Weights of a small transformer language model.
Size: 12 layers, width 160, 2 heads of 64, MLP 640 GELU, vocabulary 7694, 5.96M parameters.
Architecture: LayerNorm before each block, rotary positions, biases, untied embeddings, attention and MLP in parallel.
Training: 158M tokens, 9620 steps.
Each number is 500 + 25 x the weight over its row's rms, rounded and kept within 0 to 999. Layers, rows and columns count from 0. Numbers have three digits each. The size before them is the row's rms in percent of the matrix's.

# layer 6 attention key, 128x160, rms 0.0974, rows 91-127, columns 80-159
106:507497447503457520542530459516492469491507499530509503539510492499516442449492504476506487516506510478527524515503531492496496464498502537450491526456532457517493520513505516486450551553488461484532482466529525472490480506511472513536523438
096:521526472483527526488471463490505535499454482481516533524507522508487470489492484526533447491502500495528539473519517530493499475508529485513504495463510467555511495501472488463530507513492484537530538539481590502508487495513465476493499496
099:501477532492532519496499517526496531547529476435428443498520489505525496500480492504507512455485467544479473506526494491478513484500445450500496500529497532507518500462473496516520455467506540484501537539477500485506503473519520476517512533
107:466503511488473509480508479515481480506501516482509495495507495520480518533558510551516503471529442540482516470502459545506532509473488475498462508477506470500475504497493526494475516470479496481442521513518446541527541466468488478512482505
105:547488522496503517495436535508499495525505462493459570463523513524511481537508431479494475448517494488526544515478503517518528505488491495512536506506512487548499491484492493488515536489483499495614560500488509505476507493508523494529479509
095:507501477507474498461519451503498536497482509543528555500521477520549464509531505453502511510509491471521520491470502539479472533453481500558545506502519503490495501517502501471510547491478469454536483449546512528493473537482509522517481516
090:521497498490513460500512546465521471524512521506482464504441572470448563509446535494487505508459533486474438544504496480505502508526516516462497501509509562487506499488506501504521453497526532565516484492475492479493521474520489521483510504
097:510489475503478450499552511473474505531515516522526472519460526453484492489476532447464498526468470495496470566511526508512493523543499508452499542500522544495507498500521521490474475509508469526474483526521511490479488512558464508483511474
097:507475483491514521495516516505513523430473505486503543532495513504495457504491502512515498520461453500529552446470499497475462508470496497530516469490512511498491471543437496501505496473488475504525527520510526500509483513517549486463479530
103:509497476506485490492461557512496439523492520531464459489476529483483541506482492508522529504495556492500470522490496443533522464500509535472506486495476503500506496501503516512482463497512557537453447524459456478537522477460525510478467488
095:467475489473533525538492519507509458520544509436496490499521508488494517519491506507505509475473530520517481485529474516487528474536452514452501548534484525493494488497517503512520477491501516502521459506504515483485538506557536507503514524
099:489491499496496494471506560446505435505512483543485512490504528487520509504520517510519499505481538511526463489485509481505510454507478529470489516516516563467504475508520504509497504475511515518507452536458523468479509494499492522526481519
099:518517492498503522491455490491515527470473507512520604509509498492494485491498490471476475533512503499519523521477496511494455482497527484531530484508523491497512471492463476468508509497487453500512510525493564498501483500481499538496495525
094:504485474504479539486510432497522491498510490493544524525536494512503478500528491463482520510512465482503527498492472546480455485481494485542529491487526453522480479517514470494515553523485494482510495480526572544479474537482500522492495501
102:467537497551516477503519534504513479521501527502482502470449534517447480522511523497484518471484439520450524497489485481491528505499519496467496494503472527480521497488525482491486488514536478543483514524499495470469485479490531480502515513
095:475516548522464513495494531496521503489513508513463508480481529492449500506497526521511478515470508569496469494510517482470494469542501487471483481535492478487466482481487510504518492417501507498500472528445505495509564487479513480504481522
110:452501451528505478525515500501524517478482562493515490543525531519482421509519479475500509508546481498477529501518486510485487473492497457461506471504513473474481498481484519521513477487507531518489473531524537554488534506479500506537450519
104:510543461510491474496479541498507489523475524475461480505470526475475515503447497508507504483467537499494463491510498493502523491551516515467501521490462535517521514457510523484533436474514527522502505539416494509542503487506509493462471529
100:479531465498498505512537465495486463496507515500552543520520465523499461488482521512493497461473479471499516481496490576493477489484494504459483534526508433494503486478493496419526468498488510519501549500517487522514526485543493511469534509
096:468524484516496507459519498474461427512511521526499477504423542503474514518543531552524532494430543483469463492456533506507514510500466532507514521484494530479524521497516497503540508479521528525464507503449474509467489456506533494506502513
103:505492518509504489512484484486492497510522457526519557465533483513505491465502518472481473486504472472528515497502499527503498487512525488495491525560482477518503475523511496456481552556459468480560541452565524480480495537540465497528543491
095:543471497457526492510444500507488485534511469468485466493486513488514528509497486481495530513474522460517536502499501501523526497475456510551562516466516571532519517482514467501497494557497515506532514502495500479434473509526527525515490473
089:515512475529484471563476493537501514527530524468478463530480530475487533510494488433500550487504490485458473518504479499490528524518476512487509540510503492490504518489560526534485453503503540509487470506499450509471516489518512528510503524
110:519475510509521502506477456521484489509489426500527485502518487496529458487500496515468447510470546539522514466522524496460483470516524508498554498484526522516504489522528439525532478520515461495552493530464557461454496523510499520503511483
081:476522516495515471568479517508469498515521479515459485465487483497472532491522522491526517489506521466501495500493485458538528507486530534488511502508486479507518531451555464479485514555519521511503506475516456445469515513467484526533526462
093:492508511510482470524570526482487561495475513503519458498479503488528516520512516497501463498533479553482497515545510488477501508537528498439482502479483532474484514479541513531487506438548445526455473528489495492496509509484469496494485483
100:507482480505507532522499420514500474500534483486531519486526475509505450485535479489474496509513502490512553520485499539484442480485500483539521519484541453511499524515501458493505572525496461467509484482480562487456481519489498542511510466
103:515502506496491545539495438486475488495515487486556536511507487489512462494513492488466494516513474495510511533480486548476467474516496483506501543478517448534526502513485462473492520535480463488499506547491569509466477506527491528507517493
095:501492519462521570515471443489491517501464482497530534506527481509553479473522492517500482501539502467519547513498506505524458474478493499527495498462506466517504541528486471469511558531492452482503536481490552497460448491495492515483495486
103:501486497464517452508494550491508498512513501499456454490474539472512519500467509509510491500480548495485473508505524465506533522552507521467488528522493581471502521501530539525492429517523513526506499494494427452484516476533499511510503513
103:510521517465506482488490563494508505555503475527442494500487537503501537503481513493493482497484523490518472499500509465520522500517473474485491511520492581468500505484496500511524472514495519520531514511491483451499525474518483540509496531
093:532479540470530494490510531531477531498513520461463451513448474484523525519485483510526503506487498547503462512495527478494509521521448495479509534475512539513518499499474555537508448423506544500469497534443489506541492468537524471466497504
093:497525542471579477509491509529496540499461500468507451460487466506508517510496506515469450498485504526483480500506518514514528541490497475491493502506478554510506515452509466506518475499512487519482545529495495468505509500523497453473521513
087:496527481492521458552491533498505510498520537442484501485483508469471496491482497498504474500488510526476494519532488457500509474545528518439497547487508530479542498489507506512511443506539499528474483530473490490467520498530522505484530499
099:521502495556473520464478457519504503506484519494545495496481502507481488488499502503470531508565467490517511561488464534519479469502496486507518483484486488537502510475512470507495524503484484501509500510486555525539464469464525515487487512
105:498494468486531471529488515493502508505463432501502524454593463519512457511514477480477493453502456498502554459492477535519503454480472462511481499510482527487523486466474471510492498536510479491487535576525554488465475515516497470521492519
102:503486516489503503466476573469488477545514513507459518465490532479488565541500511520520485479446479455473481498493515491535527529498501501521467477518487552517512487478508509509508546489492528527486516503497472485505496487492475438517490475
# layer 6 attention query, 128x160, rms 0.0985, rows 92-127, columns 80-159
105:519542492506519518517516536444517491512473458487537503489465544476509486469536521504524457476496528499482482491498460504503509510491516502496509523479456502524519530456471499454487544487483496521505478504494506477493453496477492458517518513
108:455475526490469493501465565510478550502513444496488464503498488502495506494478524520509539487473496530513516470498505520526505469510478496533468560490488503489506483464493495555515496513471555527496512543478526497485473484517516503529497493
109:456506523470463480522478488481488462526496516495510455533523431551541507530498472526506502507511450497467474523500504514527509503486450434538443530477483404531494490481479497529498504490507476470532510496497507516531537476492530537534481534
107:496454528463472501491482507512584516512484480538496515515459519476484546529483509520487504532492515489498485514486488510508498489526542500496514518490489499546510473484487501472503517456486529499478534489517494505496453519444505519535503510
098:502513502523479504464539461517527500502496552496490510471500550493506510495484486484497489510498542491487493499514475524476532507484515491460528463503541503510470481514514510498481449465528489455506486457532502501528479526503509510488487491
088:550468486529499498502497514469473466508538499531484505524463465493473531511475513492503515496488489486502534529493555534505518481506458532519526491546486526515520506483551488499505507516540521534519499542494512518460520465526501527465503486
102:560492483557529486472522487493466486478527505504477503515471497503473494501482499462510511526493456492497486575502520507480478501484455529521490499509506521498512532519538540500484496514567479474512478515521514496478488524516485474448478493
103:499540482476537532489537507460489493471486494485499495460487538510529471511523529500517467501502490490497509487524494525508515525471504482466531514502518486470495527484479496542487478420507495458539476494505471467486492526479518448475448519
103:477466530497511508527461503503514517519527509518466506542493512517457499502465454527473527521507500501501514548523520465526496496516530500499488482531523515509472482488520494494528453509502511542483522489464486543525537477456511525490500481
096:482486472516486481520487525547536485500470499491491515534490492484463456542492511526512492520529481477488457484465483484492464510512476507531496503503485503495525500509495539485539511502472499500478456558503569504479474509500509488536540524
097:504534499527513513485471501470534473500473513501467532531477555515447471546471495534511489529513506504464469500468527459486480502493508523459518464549532552498501498495502510485524494498495473485498457519498485503487520512513507494497485516
106:515580528522499514479542474453535526481471505514489541447480551500494501482482516497504463491499510516454494503495472528485489498489531499476570473482485498518512516490485491493502519450528506481474496490508490496514466529492498484508496516
093:503533522527471496499531493471478506500504529454533482461526544457489499488514499486488506444504513503489534477496415482488515500473519486474517492501487468513506481513491478518525489490500527491499449464491558491533521537481522486491491490
106:500484486504526477508490470522487458500508550519486481493488489526468511512500510514502522476475495482512519478507538527517522484487475528517498483515500460512494506531499485532511574492510507525527506495506481510485552484539488506467506480
105:472550483490503491461486537491484491470481511497512533506501487514454472528491510475501476498489471512472484473505501524504464521504526508487531491519501493535499501515488484504518515446452530503532493513484469492522502490521508477507503517
114:475510502536498491496535532514475495516467537488487491505526516481478479475497451497492515467523519508460532458521451481545500491505494463500464479516461487510490496538494489530506472485529537576546504519505545531494521494513505495494469511
105:493499488468513505482453516508505490519488490485476535530471539516469519496447509512513500517501507458488458512493538529517537490509544547525501502522481518555494531508506474459513505505474512501499494522490494526511482467512484451473531501
101:480536433514469498493549483476504472545507554432521481502504529507531477511543518511490505460522479450455485495482504515493537500481480514501459479476463491514521524503484510489518521502520468497486506517527529509484469506510527460517496549
093:493503492552544508515491483503507419515499550490502513513495502541498503529512510517518504499483496475482478488478518544490536473464469554531513478522515501485490489502496461478561476516479520500526508477501447508499544453546504506452506491
105:546491459516457475484518461501541510516504483503524519475463511466499491508554503484496491475499489499497470502458503500470490536512487509474516509506475510492543491511494551494490578528483474496473515498538502474483470554496524508537522506
099:493446513494494521553459477522537473512540469512476502510484490500501527486493505515495538515484549496530491537493518489480515475525512515529497526492530518489502501464504501478507471533496515516492482487498506490496485516444523542508497489
099:495447520519502497489489506546461489496519481507511472548524431501463498491457497499485532512520486485526503513504475507521480525539453470536455508516511469503505473537515496558500482523504525525507502532493549538499490485501536522501514486
106:510510526497521467518470509490498538465468438510533506511517491493504455470489539505498494540480508506507486488498489463456480504464577527513534522503539488536517512512513481490477544512492542514454447504488499467500474523516485482536507478
085:485458493488499496558472433559553477515521523507502491544517468513494543491500488516483542518510508491529491494493535486499479519547500525498487509481517484531506490535490510471495523573470503546494542484491479504484518485497529554537521498
101:507495502491521482495493504492443489451492507515500485536512465509499496513437498482486510542485477500510535500522532468498484486494507498524490481494506506505477510527515506506484533507526478511544488510488497514482541479563440477463489505
099:495573476531495514496538474469515507470490515484534535461515516489510476482506514489475485506486531492505485507497448457471465473483527508496545499470496500501516519489476485471530504485494534466465438459495507491513460546465524508535520464
108:522557494554504499503540476442495521485487481468537520479508531500502459502503527507511471485500482504474468531484451514465475488477507503489512518477448465510529546494464511480505556467519513448462459501484512474491430521501507463509517486
103:507535490513520532518536523452524524515484483485542540455488520486541475475540523538492466489486529495488466507474452495492499479500537500509482522419477524447524525453471495466510503514496479489475485467491518481501449509446500503511527497
104:505439486487526490493473516559510476505515465552481506543481433490473516492501491516504490536503500491507486504465575502516473500519451522531474505508510536481517505506524524492477499548509470525519529551525485490453491485531500547489510505
103:508452513515515513485487543489550486508492500534472508509469494481457558528488490515503470513498519488478466522439517530524498488514500513506486518491512561505514486469501512478514483533487476528505508550513538490507492492531468544509496493
100:491485523487500510503474557516472538491512455521476484533482479509482501493461514499513515536498498507522476517522517511518495484503489499559487547486540510466479523457515490520524482486494517453500509520454511505494461468516489489499492474
100:517454521485523493528486517539528519488496451539496506494492425517511529508475536498523539526465491493518470495486547525488494488490492489544500532483502502494504550485500493508488542527490506482487493532503533466482487470510440477509530486
100:484481447518500478500502444515458490483498483551507498517499452525481458484468510508519509539501495468526481511529545495509457502524510497543505514472475460491511544507499479497486566512525505525487505532480484526461459492497534454490524515
103:543507551528492492507494525477489493497512545494501496497502545470507513493479502481466491461499501525468532537485439507476508463470536514516520511493471469541484485523487491493514505476534539509475507474478523527510516468495473510498512476
107:464519507506519503490497487515535502509489446513476475470498514505486488532483512538533540503517489500498509501503518471497510503493530480482472512509468511475503491486436498537477566502515486466446495517510528491488468545478479452510473525
104:501493504493487516516484511468546472515505477510495496502490457524482560528488503520528518515488444480526514513479557528529485519516462483497480502540488507499519474455522496546527520528474538498508533504514484505494521511469511521476499527
# layer 6 attention value, 128x160, rms 0.0966, rows 64-113, columns 80-159
102:501486453534498509503513510510465505501518497515535486514507468486521517482510494507467509526489516501501499500480498548522491459540476500486505516462471493453500425542512499529525491508488501517530500503498504462470528474461531570486476512
077:494478497537531504500533505498518491517513497505503497490484495472514491527498498474503487478509456492468578470520466532606508498496491476471510515495445481529499481516478466468497448535501494524482531493536526515477518520538541485493513484
099:500514478509520525516497534503486513515496486500512436485475484524529504492502487514457517514502463504540541506528502473527498466506486491490491485488531470507503503484504495472486459499471504497534479491491474481558479478424496469450505503
080:485534443472541509524491548508490509505488507477514488505473511516509475472500535521486521541506511501536478502494454515455509475516512522546520465537490551503503463531511487512486486468477526508535507495517476468514532471393478505493496526
082:518515520498503520472520522531503473505514483514525525474492447495485522493517516481472516472505437496509512488505462518523494469490464519453507540541477483468510449523502480506472483453483475471531520490475520497495506468539516505466513474
085:487502504499483510490507488523509523489500486493564505530522506525529490527523492474475500514481499480514506503498485513510509513510524480514472488502513461479521543558520494509484493555472493534520509482492487516542573485455516523475537491
092:474482544492465487528531458477521508491494517510429512484526468507491479516492476501523505518513541530485462512489514510435493485482503508529512514496535500506506566463520537522507509464525518451483503501483487479499507514545482490496506522
078:480529469470517483472463492528509472496499493448482493480501535475526498517498482504528497502518547472487496475555521493503531518508529549511503473513463539520495514512494492501533494526485519512526511490545506486439492533524490477547509538
101:485492452532526506486493503510528483494500482488496517486434549482537509553487479467476494484524513501518519512534495491616535486492501469494523486481456508529486512485484509461490486502505506500515514510519519531478488502515525485493477518
091:512529500518486526456499538496476552482520517552559490500514470511461488444504497494444510500488456509510513507445475503461477481503482486470469472509518450496510442515510514537482483478461491533510500502503494495577449463477538540478514475
073:474498537513546525486516541461507505509489513513522465489490521487468443497492508513540485512495516503488489511506508524495496493477495501509498494524499506518481431475494474509481407478493497514501513522514518499483446484528528521509484450
088:504454500537458483516526482489479477484523463467486524509525450506518493529500478456499514494487487492502524480528486528542479459478496479493453537511536439477523468502528504535488524494488511468502490502496476488481537507487560517492506505
092:508504492509461512490482485519483541494489517514531510525545514521496509469492509504533484544498526496506439505454508478466461509525479502507469495478506521469500470488503475515511482520494497461493498513487493457487521498507496505482485513
067:462515466536464514526573523500473545497486505538516502538516483504483499459520482472514475541487512533564517512461484519502432484527477472522512509485521513475526486481527517516520495505496492479511508506482463458519516513459528527498503483
092:485534504506520514514506481496503514508484501461486541528491522522526496441498471467497493502507537509525491513527480519586491528508505433504509464467541517499481519449511473450482495511489487501519504503512522525511526508491485476516463504
080:492464499461461475526507449521490483485479526504475542532489501509535532500482479492540506478491544509522493466522542458482504535490489455490480438469507499487493561494520508524519495494498501495528488509511511502477546529536520514477470565
095:507536512450488521505517495504509528473505480459501538491497463507517503471506532504452513469492499524484500499498490545462506531480539526508492497527536509517493468511516504441462473471466503446529516486507493491568486472501476479502530485
083:528530485505496522487533495538504485518504509503522536504483512480457489466507484470456515450492484535534486518451514522487483513508494493531543477514488487547502487508499507474461520485473496473540505523494500537570474484520474520515487488
080:494506539515473476514520477471467508504511477496504489492512517519516499449493479487491514449498485492490536502519502481483489520495506451477483505511515486520501532442508489464472529491512487518502487475502520534542453535541467464501517496
092:511503532479552493497507499541517471507501509506545504518531519523497474531490469497493489467487460489481503496483491512487476519515489502469519492501475512550528561504479498508509499523527490550510522504485505539513516506568504520475557495
079:498458485512513518476506527503500483487502507505458514500454507497512500490498487498474496502504473480541451494472526525509505481441455545490501507555474467536495446510469513461492473467520513467497471495507496517481522492504532476521487480
097:527490499497537496481462491519528481521531524469502530487509523472487509557484506512524472460491496473448496464510508476506511513480479505447487510492480516498482512495479493493516484545492481514464520494515532513480487525602519482477506508
091:491516498560524487503532519472493515514484466478462488484524502517529500513507488497543502497507495490519528496540471485482455524496506482512493509502512525496532500476495495465524493503479518491497487498514478470525417528492496480500558498
097:497503508451487490525520526522473467531491565505486524527486506506496487503497498465463516516477496519516520484505525491435507517489515482515524473517541538516483510515506493525517506474492519562513505494510490508510560486454504536540498524
112:488522482520481492490509483484511499516500517486485608522518521514463487456518510467518506504504534518486478478508497535460462523517519483505516442514517491515494484501520508552501545455466501483509520497502504514493552496530505545546494520
087:508498491475500516471496509524530515501502560544486500453469525471495466493485509512473477507504514551486492504511522483457517529484503476547512479485500509497463530474517500488484500492526487533473477515494513497494495495507502498507415492
087:471495496523505487503514521472483494498496515480496519500493541471508516519506496479500506522497540511506533517506490540546490523505533452497495516472471516501492506445486501487518493507482520511497491493521505527507467535488480556555501500
097:489488450524530510508510500500480508517499466512556465511506508488528486480540511504499504517502484488494532516476494509559517486514525499528466501449487484417514451532496482505506515565532485560474489505513496499472483487463499540491483464
095:519518543485481495474496512511502497527497535511454502453510529480449485508514486514482521485507492534501542494499508484414513515492513499516572439522502523565486460496487512493517514485477523534498492490516498487546474493528490517539491501
105:484476505515508499529508513471487481533496544516486517513434505482496482463512467498457501489496492514496504525525504512519516517483496475522507475492480479492467494475491501518517502477478524524498513503511494527516489494448508548549474512
094:522476514486496514516497492478497444523493474487509519515472465468506526455511501513464520503502490516540496496514542479514530488481480472513541488478507513506489524502503495474502480496467501516443509513502498514488467496522466487521467515
083:522523527473524521487501522486483526519492519540513510509491522532465490437513495504504517533504476496503532506480450485484526440518482503468490493499489523518482433515514485500505475458509505527528492496488529485550500465507518530490466489
079:539493471525555505500465526527496462548535511482508482478486492486508505522502473476464500497508489480477503521532507504555507517499454464459519529476488492519469533483478492502528499533496488575518492511510536531519525506503500496506460520
085:476551523502519501465505493508506539478495536541477539475481533492487495473480520501521481486514496496503504515543493503483494507494502492462507474534520527543496511492489493516477473458478507513510522508529510513522475517519494486476529540
075:487513478513514516564519534491488488468505538521513493506492515506462497442475489479466478520497529533495501503540486484486499530526495479490469420500518508503488520484528565547490484496499493519541480508491501490507524490474491528513475517
078:517545506434532515503479479537503495537506513480488435505568541480507500463521462458457507521513494520479554490509486513500494526559499519500536497524504538514481529546494504490493513545491500516521490501508523476529508505525476504527474510
091:502515533569523495484511487467491519499524512561523482493509494513493525516512480498517505487512482508470545504537492456530467529520496474465482501452483480526513516452479517509516491472500493540503487501499515522497447517538530535493519488
090:510524477551491496466469479518500538488505463488547493489515524523523501518534526495494529485509512493531472513477477519515496479486500542514495511514517451544528514481502499509480517531528484502501493497494485518512522478424535477494536472
087:502477479520518506544515454504513473501510506482520490504481468474509518511465490481482506525514508505480467531490489526527478467522490506498537548465475542477514565490512494471484492509553485456495495491469498473498498515500485457479509521
095:465548495508489496499517509477494538484497499506462491457482509499480529510491506484543475480494520498490551481534479477437481502506489506512508499506525486513518466488506515519482503481485518540504482498514509455553478512474541501450521492
106:509499513457476518463471495510496506475533510461495470466488498471484524502486506529489500490499482508482570479539529504461536482503480530496509472526480505513469460525475519494469481500504505543515510495539528474466470495540510483489483502
074:514491524482489494459506486477525503494495478525531488504505517495524505466537529476494500489493508485508472513434524553491511485472513522530465520557478483480507481481526513527499495515484467506464501506526500506501473506457477508527488455
087:488511508509507476495503530481510524530493486521512443487490539507545490548521510490478482499518508489466522522509482494550525495504508498481483528490442485528487515506493479464493473500517488521549493498503532528498485507515498504524503486
090:484509527472513496529489485501504497479502482429502445485538517500528507453474511478517468457509493491473511511527500529527550560509517493476491512475509449556499505486488464444506477524501515515507496470520522509493514513522514465493543493
086:536481489453507508505503472539498502547518521438506488484486516481520462552500490540476522456489483483458490490488545477473551501483526521492517489497481536492466538531481468436520471517525484522517491489482547498527490492535501492465490492
079:487483435523467521510534503487473498507483502488503530519439503503524486486488564515471510504483495493541430511475489511474509472461517491537483513511536510452499454517522475508468470480497493477482490505518478474512506482430509499484495493
089:532531539473502519496500491523507498505507517499457503504473520490459504525481465493485504482492533519502466511462517482461500532481476517515539428528505560514491546480490518484513508507497473483523489513487516480540468504525455500498468494
078:487493482506462494501476505477506523484483463545501492425444487475472524486499558535522477504521518506480460524493472475523535458483506525489503545490412490521503453499486498523495507450523516462511497508518495483483469499498498463487492492
104:516534522507496517456497517509477487491524524530502492525523501504473519501497516529531506491496491501524480476514505490434465514517487487463516467503485545499506471508487470520500486479472477547488508502507513489481469501562484517529496505
106:499533514512523512485475541483515476492511513534520430514498532514467483558487461489474503541495496505476562514486486496516513504494514491503458473527530508513493492487502524531501499515490495534533481491513486495512499497506518524535513472
# layer 6 attention output (transposed), 128x160, rms 0.0987, rows 64-113, columns 80-159
096:521537519522504506461472501528532497528492504505504529491516574492492510484507477524534487512531502445467492478537466465525528545442520459503503468545524479531559513458476506517481514509522544478493476503513468538486468485517507454488529493
075:472508477480495504525473458543509529520509531499484488541502511497484486484480509590473547518521531462507503497503491490469466514504484467517482511469508471491539543490495542495514539484499507472513505521510527526484494487467483481519449518
092:476460506498514507510501479499537494521475474514505546549485538512525523521506538537489556494530490452482529514542466469513522518448478507469459519495492513458520490505460492540541537474511513473445497495503494550489454496513501506538478495
084:490506504545501464476514519510547539519521505495521500528503495473494552508491489455521527484512469483479528523545484510510495511486489508485518547534520470484501488505476466494478488513485513483490466507478478544484476471560513471491489468
072:549478490452486524501484488512474550514509492533467501504472504474491483515473500519500519489496488503473475505453491514515528515538507471526487455515537464546495549483486520515531519516514484466475511502543501544537484480480503520554494526
076:417525500492523524459472502502514535519442514492505465502524510503505535453509520513540494483527449492480489489517529458505490480492490526502474501493487534468533511447483475498472491497506520518489488471521493500454495531508479499526506485
088:552478488496497489532521525465453475464525457495552532463473475527477523524527527439499437479497509514539501557469543524490495535539516502504518462511472510481498476528503501500475486539473492537529482484492504502521530496510542492501477505
073:497517551525503500492506517501482505478503529485478459518517525498476497486503497502527479558470495522514492486484491519503465490521508487512504515485511483503459512483553488453459527489509509510491512501495483471489503508484482484463513454
094:478477510478510503531501458512483517522514501492461505541510498526481473506508487591475549537490518468490498485491489487476464511513503496496483547484508496497514495521477510502528502480503480483497514501490541507498452515478477473492460501
084:519481505442518489483483493503525509557455486502465488465476512458530519509469504517497510502526489494479506511528490473535529487459496529519510523510519537500504490490481474532520515515516501481495481484492477494480525489502501519522507517
068:525503475530482459551468492524539509497527506532505512534535525438498499502437486518484515526493511492490532483572489500508483535501500480535532522530531480464461525529488518483523544519515507464480473542517511495483506489503463485515486506
079:530505513465535560530493503478554490504501494522500520482433499508499518483497533525508529519523502506503510483488473508494539483505506495484516434493465533491549474465473498496536522480477492511496565495489523547518471521483499504501516515
092:508559492496497518466499557465483474495464476491507494473520485498550486476523473456532467476505476528452479461535546493497528482508531531486501488520479512511517509514499512491468469529507519507474487484488494519535491551503497502518513463
068:510488480493503490505477500492527492535508454472520505503462471508514501498514530495522486444541468484444492512543510499488539520468504498476518505530485485502556488518487470496489442553485511524504467516484488549501507493533512503516472520
088:444476468480486536478467498495500523541457535503490488545521471537499503509509470521487522484511471467484486461505514481480516507529487532486479541518487494498477488536471519482487488514471528522520501483505550528479469533494510480508458497
074:466516518515515539502501532447495470458508474507492501492522465566502491456579520488501464469505476524500457484452509501475502480534516508456531487497503518451486477476485521445485471543526500526491499493470532489499468539515523517508488476
092:518463520494521476478508492524455514518511473522472494488517503493434518540491512481528492526486474552527482533476514518532526465509468517538519483511521493507483520506491490548538510495501484503485505479519500540499517477524516498513491517
082:518425513495490460490537490520476534512542493516484483479476472501503494551464511520501502491497512518504480529496460489536503517486502458513514525520567472500486485505489464540544495481513450506525478520510495502468503458513497496489497524
076:465462471440495539494480498499511518512463520501475496532454462534484497515516526515478492490532492505546449507449483495510486520538483506476472515506500511483482506499485521493508483515492496523535513480494507504482495527475536563535482523
089:473479487500474489511525503491484537502495527495495459498470500511504490476516547495478482452492508511490484523493488455493455527509498486531481545475547487491502509487524493500464509513496476522515464507557464451475510508488473506528518488
070:555536525477504455538510512474495493482502442531525519480509443514536498538471506500517521507477503546492509511509453499499506491508535470515493503449457489500491491507500496522535521498525491490478570505482529539521473470492476471495507487
101:492533499490489508519516500503479492468493520509471466511530516482503455490499498537472491520477514523505483479477519519487467479539497498521505491457506498541491539504538556479487516492524488507506514510519503441522525516451455489505516517
079:470485511500490523550459489495535503504507491483523473539428525516471488487503564534488481480528457504483506508525485488482515480522508492459485542520516522504537534516470504490487495499502488515494486490496509532491537511489509547534465517
099:487508511569516480470497493478541486487493521497515491476488520500473553519486489492519524452505498502519506552501464505529477511495474499498517493506525459484480454469499465501491530489507516504540472522489486469428522436538492499449517483
108:498499527485489521460508517507527506501521529485476442446481452494479523515478468463503490492511497549540463515458496517510503495507491515512566503545519520479470483486523476484462466536471491532569499511483513497500536498515503493461500489
083:536508504540513454515497499495499427475525478487523511519534459498507508535500477493501537519477559490518520534484530531526497498472485533495527514474510492478462469538523512530535494486502470487477502544470513478499502452527473477470511492
080:478497499500499517492478475529538509547488484474476477514480506517458484527485489551516516492545484447519519475513449474484492514488482491478501546541505488519536499501484485490499513475519505508555496492493497479445537492507522473458481524
093:467494512546492498467487499555545489526486522483507509539523528480513527496457485520497509534518538442482537467582504468500521501450467479483470507504480504526552500484484509509518520490494532490518504510489480516504476480492476498475524478
095:524468518522527443500516490503487476466524518498507480482479521497487505545455498495494488495499494486517487572482462532543483511472520474530519519513533482505459510494502494529510526461499465486544474514522480444463564427515504519476515520
104:490496497539499488479503482541538475507498525482525530513504513490488550545480476493475565488508534452541523481517456487533498532493458484470517496507526478481471452493502487512498537506512523490544486503471517519452495455535499455450482507
093:481459462532493507527527481513505517468534515534491533503512521508468477553493510518505489491509562477521480485473461513502501537505478458472497505515532494484451473518482526523529504486529473454515483517461524538498481483523512494460479538
076:502519477523490500467468532535538539525466521526500470538471508434526520468482480489482529468499460473467504517545493478520498560500488517495501530536536483466499510458496531470488506508504504472507494489520464538475492487493525513534519510
087:476510502500481502510508482534530505503466553518484493523495533494509493535501473558482540511505541449521494448473470467517455543518488465506483488489513476520474499483509519494470545454529510493521533511516501464466472487486485482475501497
074:492492505452489474519456469485482521508529504480465447512511486488472508497509463525461514518509477537494497509484504503496473500541519542524537548504517505509462522520511495466500468569494505509510459476495525474481550520490503492541443511
072:501493481509487504476467482491529506549482515493493512510489436503499509485514505483525536473491493466521476508470488498502471509503459535483532513551519526462473474510515437479492478514503475505488501540477503517457473513557476531502487507
075:497479488518496499463528538514478514525474567516515476499443483476479524504504503502519497535483500466507464544458490510498458532484496528515467523475501450528486515463551454486460505445480497499520492510535450479464512478477497496476528505
088:468471464426487519520470497519517510521471507488464474494466514508511451478502522538465479483523498453511470502468468461479476496497517499496480544516508532497524528497499519475470495510519478500504496485519502454483511537469498522555467530
085:459451516450519509493507501470510525508473461520474477480487499527525509475475497506504483525492453502475508515525525491495517484469532510538505503477487569503535492514446493520526493487467524524506523472554506476545481525500492493494514502
080:526494472507478499516533523482476501500529462511515546481446501535476497502561526506489481486510548491508512498477502500466472526523504516492462502522512503527537460518518471551546493494478494519465509514475477566514485519487514487473469497
084:496499545480506476511433495474518486514528467491487445526478516505503491450488517528493478497496432513464518526509523523497519454493531543485523524477490517527524527485481495489528505506488486512505509503520480479471560476506509544575509520
102:524523520492517446488502488520441504477499501521469523508538516497495496519506472484484509550488508486486477520463512541554506469487528506522496474471488457545462524480511483505538543485491487467476531505497476461529523471476486513504511503
070:540489512532509485532504504523471504492518455499460494473511498468461511508479475495528505565494485537497538465541468503515536473500528513523504491498486510530520478484493472504508516469510522522507506481511490486511519497493537534476569490
078:457514478487507516509458485546498504494454519482505492525508510499488506496466468546517523517494479444524493509504514479502452553497493487554463518506500501480508543477476523498450517514527515488491496494532498483445492502473482483503483498
088:487498478479490526473490474544450513542487532509481489534498525520480495491515509497499524520489474484511498486464522514506477495519494521503473487449451494500499530487519518492474522483488512536547552495548487512473491483479499481530504506
086:463514547552498499485523536508495474458484508533502506523546542484527488517490503525489472533483522539531496506477504473513462496526485469519471505472530472497465503493502544525503571471510492477475515508528467464492495480471460492498536486
081:513527532507526486526469501473539473482526432504520528497547483487490523489488484515515526524511494536499535493546492514498532481485489529467547501513502524503506479518450514504552503518501511495483487504447518544508479483533500466465496490
084:517474498523500445517516505451446484486480486534512505470532478515496470520505521512502438514461496524500467515501500483486492490531525454534509530519555479503454494545481491511496511495519477507464463499511507446487522511542501526514506505
074:542505509499526476522501481513482481493583450480514528522507534497514491510477461518499512522513548498522547508521508544490521520490508519503521498466489519483519504511469525527531479544502500477502525517467501541536476489496508473487491504
097:486512490464485487507473509463508537471493501514477459464511499495488443476498506482508433464481463539469462488463473510506491490507533501518516522543548482528469548513510516479481490532525475487481467520496487438519551510498504527526503511
099:525521496485519471503501481496516522535440536494482509478486498460503496478480508511490557534482500460506527510554469484510464503479491530533502524519498483485501489488503477486484552448505503503480488494513482445457527499507471529503509482